Weights of a small transformer language model.
Architecture: normalized queries and keys, shifted keys, value embeddings, capped logits.
Training: a variant of Muon for these matrices, 902M tokens, 3439 steps.
Each number is 128 + 24 x the weight over its row's rms, rounded and kept within 0 to 255. Layers, rows and columns count from 0. Numbers have three digits each. The size before them is the row's rms in percent of the matrix's.

# layer 11 MLP down (transposed), 1024x256, rms 0.061, rows 339-360, columns 0-63
095:137104072154116112125159138186132131075157087110121119123144136159089119144111165194125138111147093127087149138100154115125108110120184175103115144089148108141122125091117139169127171156152150
088:119089140138152102155115112129175130154096145133139127128095123120119126124135129112156103136143143134103119154111163116110150087100127141163095126173129130092120131101129165135151110094144088
099:157125118162110102157148147145147145169139162102110098114124170133148158180112099153148130131112148133125130119143139112133116143191080131117146143132141153103104087111133123088119123132117158
098:105132142175081144129134163153173133122115177118153112127125122138152128133113136163066139125122123178120123108162097142116135135135147120103148131130152158122123124120109117126178081149170135
088:095097122125156170110152144129133147133110152110136117152108118137147100128176174100145102165113124168123163112140120142150112118113122138113164135096111131140103113140130112140141100128115163
087:135139125151115144107089163138110148113135118123139129152126124153149126133123115123128151130135127068119099162115158140130112142093103119141118121145097122124141137132152094095165145130153133
099:148114162100121140082133146126108120064130150087168096164131133127158109136122148080097139120137146082125115156195118159116149136175073128146137137110106148111132130126175118153142145084129125
100:139113130140121171103137126137157134137168121160131049150097159140156093132142112142115144131084116102078140108129105100133143105099086176113182155125136111079115138139112160173110130097167150
103:127100140121153121110149103134109125196126162168103167180145107125133081114168125136119109161111147132132162162151077132078114124169096116155135136108138124130121089101136154130146122128111109
103:132145130114115141089127131156092154122114140137184105115095110136110141137134168094143107108081155135152088173133129156118127106152140117187103087152133142112105102111111121142086131118111118
094:088102149137178131143136147119125135135082155119101173096082160136123107142180156107166150115161124133128151133171160119089118069139106143111131105123156142150124172126124184108150126150116177
102:125122120153115124084129141128162156088098114132139145145133122122165148114127126144083134144123126113098142143125131142097143110115128142082106114136138107117160112133140123092137121163114143
102:144103113109139118114154165124093128157113139123131117127145099137120106099157149112136115128116092094091119144131163134110133112123158140133166131123125122101128151120112157169090113103144137
109:130132121158163152116122115084108085133115138122114133102116150112084104108120118111131130129109114173130178132131117113110098114123126149137139109141151088137091107100108143135140117131175138
102:094118130154147107129144124098145119153141126124166123099108107162179117160136117119155121126082166127138133126134098086120101179121104140144102163129125115135104133113128147136146087131142127
115:130115121145131145097070114155120138174099188115142075143162156150117149138186137103129143126125139116127145144149122173116142140114158128130122135139108161085116152145109116136128116121116141
091:110109129135114164135089136154106118138133168116135112121159158100105106171157146108115107081156137104166158111122097153162149100130102100119125103149144111168136118117101182155125153132119118
098:159150160142132109160129153119130148123155144066115125116120134146143112128142124164141115155098171116193108132143131088098112121094095140128114129102105128120129125138132111105089122116138139
096:127171149111151148097133144161151101145085082126135126129122096138183149107122090152125177104095133085139131139086121114111122177132102133107116176149138134137120105086115116144168117165118116
090:122093146053151109144120093162139144118109116142097140135101144097115148154104172128165124086164152131145144115148146124131165131152126141142148137159131139150145131142127110138135167153166122
099:171138128152124123123136154129164153107124132137124107141114161156142112149097127188128132156153124091137121111136150131118119110163109094115135161124162165123090087119130118110157096135139128
096:158134152104133135114105140130139111092142125108143097120148146100103067153156122150118078156141173129139108132153072134128158090134111115163111117140116130094114113102140112150136128143153093
# layer 11 MLP up, 1024x256, rms 0.241, rows 340-360, columns 0-63
097:097124145108136120181192087128166145121123131097116109165113142119119124161108095134136135118128084123153130122131131124136115172108155170092107118118124102104142111148152171105145121113158104
099:141160149151178108132127125177149142166154129144098107142115146124093120144089105123130136118154140170121121154150140132098090145118127128157127110117123150114117125082134151080123129153113121
102:095085152144138118163145175134104149105133093091118138135080124119162119135108149087085110129171135100105116159130146140123130094147148146075123124146169122082125122160137147119163108161167108
091:135159098105157137164136153109154125120146098142156177105106163135099122153142132160153173144111157113159157130116132087152122133118111116140092108109112169080079121090136140104110162161138112
092:141123153144162117122102130149129141139105086142119113116136132115125122116178112103137130134143151108158119100129132104125139173106127095144123120173086125154153089142146091101135096138150064
100:125133129146174148111109103164135106094076131136110123091097121145124082140084123098119163120120115125090125126148116135105141142118105122126138116121116141118137136168136123167111151145105143
105:127154140130118132109126136142118096125130120110060093157095110108162148093105131139117133131130088143146163074108146125136138082122130123116137143100113127107169131144160122141109141142122134
105:120128105159172102136133178129150131144155116129146085176139139174152139108160144096149135139150148128128125121154137149142066122098140124105124136107159057168142148099100128139125151070123095
102:144142115108132136145102121135135144132130147120112104118124150090133164110144135123142137109138096120101106131135120162133139131124161124124121115136147091156133097150110159124108160184091166
101:100116158099105124135073134150137135126134106083156119133133114158091152084150155092123150087122095151160122139170106120134121140117155120125174129141144131115103168146138139094121143136106069
100:145066130133132131115084123141151097145153128130141120109113104122142114139114144091136139113091140166143118124161100104123137152129130142124120138098123147105144136173149083097094152118137119
105:144111126112110145091126114122090111103138102112077144157108130123146122093137075109132148134133089132148143089158117193111153150133101124143139181117127106055127144134149162107138148138155132
106:114147106171151089082098118121149142111127153116097140125146125107130119143101107159149108166128132136181176092137136111127147113131131108131139095118139110128100127169122134137142120114179135
101:111146140140140123141119127105125155189148089145144106131124153136154113096101115132162141130127144056124152119155139116104133146142151088104141148138085098141148099161107091158129131124141137
104:113125119126102112095103128124099134112160162127132104133117123163165129134137110175172092115086129135133139151138105167146129116051172171111087096112131125152108092130143154152125166124128098
094:127122127072142090137159138126131089126102127092102092125108108107076112138117097089105120146141152093131158178108143117151121150144144111138130115156127148153156138108139106121143091118111100
100:151100113131128123119173131138122161139164117100081130099124154126120113120062096161109091141123082135147129117157140100125101126094088111116125122132150141165108064133139178128115174118122111
105:123117148099130060116095145146137138122096101140118075102136156137135140102119167099154135127086125131160113095169086136088158136117122129106136163123125155108097116123119107153127134149133098
104:154116138129174104108109140123150112085117169130118127069138121122152113122116135132147114117155168113132161147101095116107119180153143131130109107147147083108135164132108106163123099137156110
098:150111074132097152106152140133126115151147072103143111081120105158123178112140145152135126076126110120108113106111100162142121138142123133113123096142118125123149132123110169142114188086116117
096:140157145157123096145114127138156123115158140111154131152125142139102097109128099163155078115143138133132142127114155126132088135097132169114112086126163144145124142092141130090110139155143112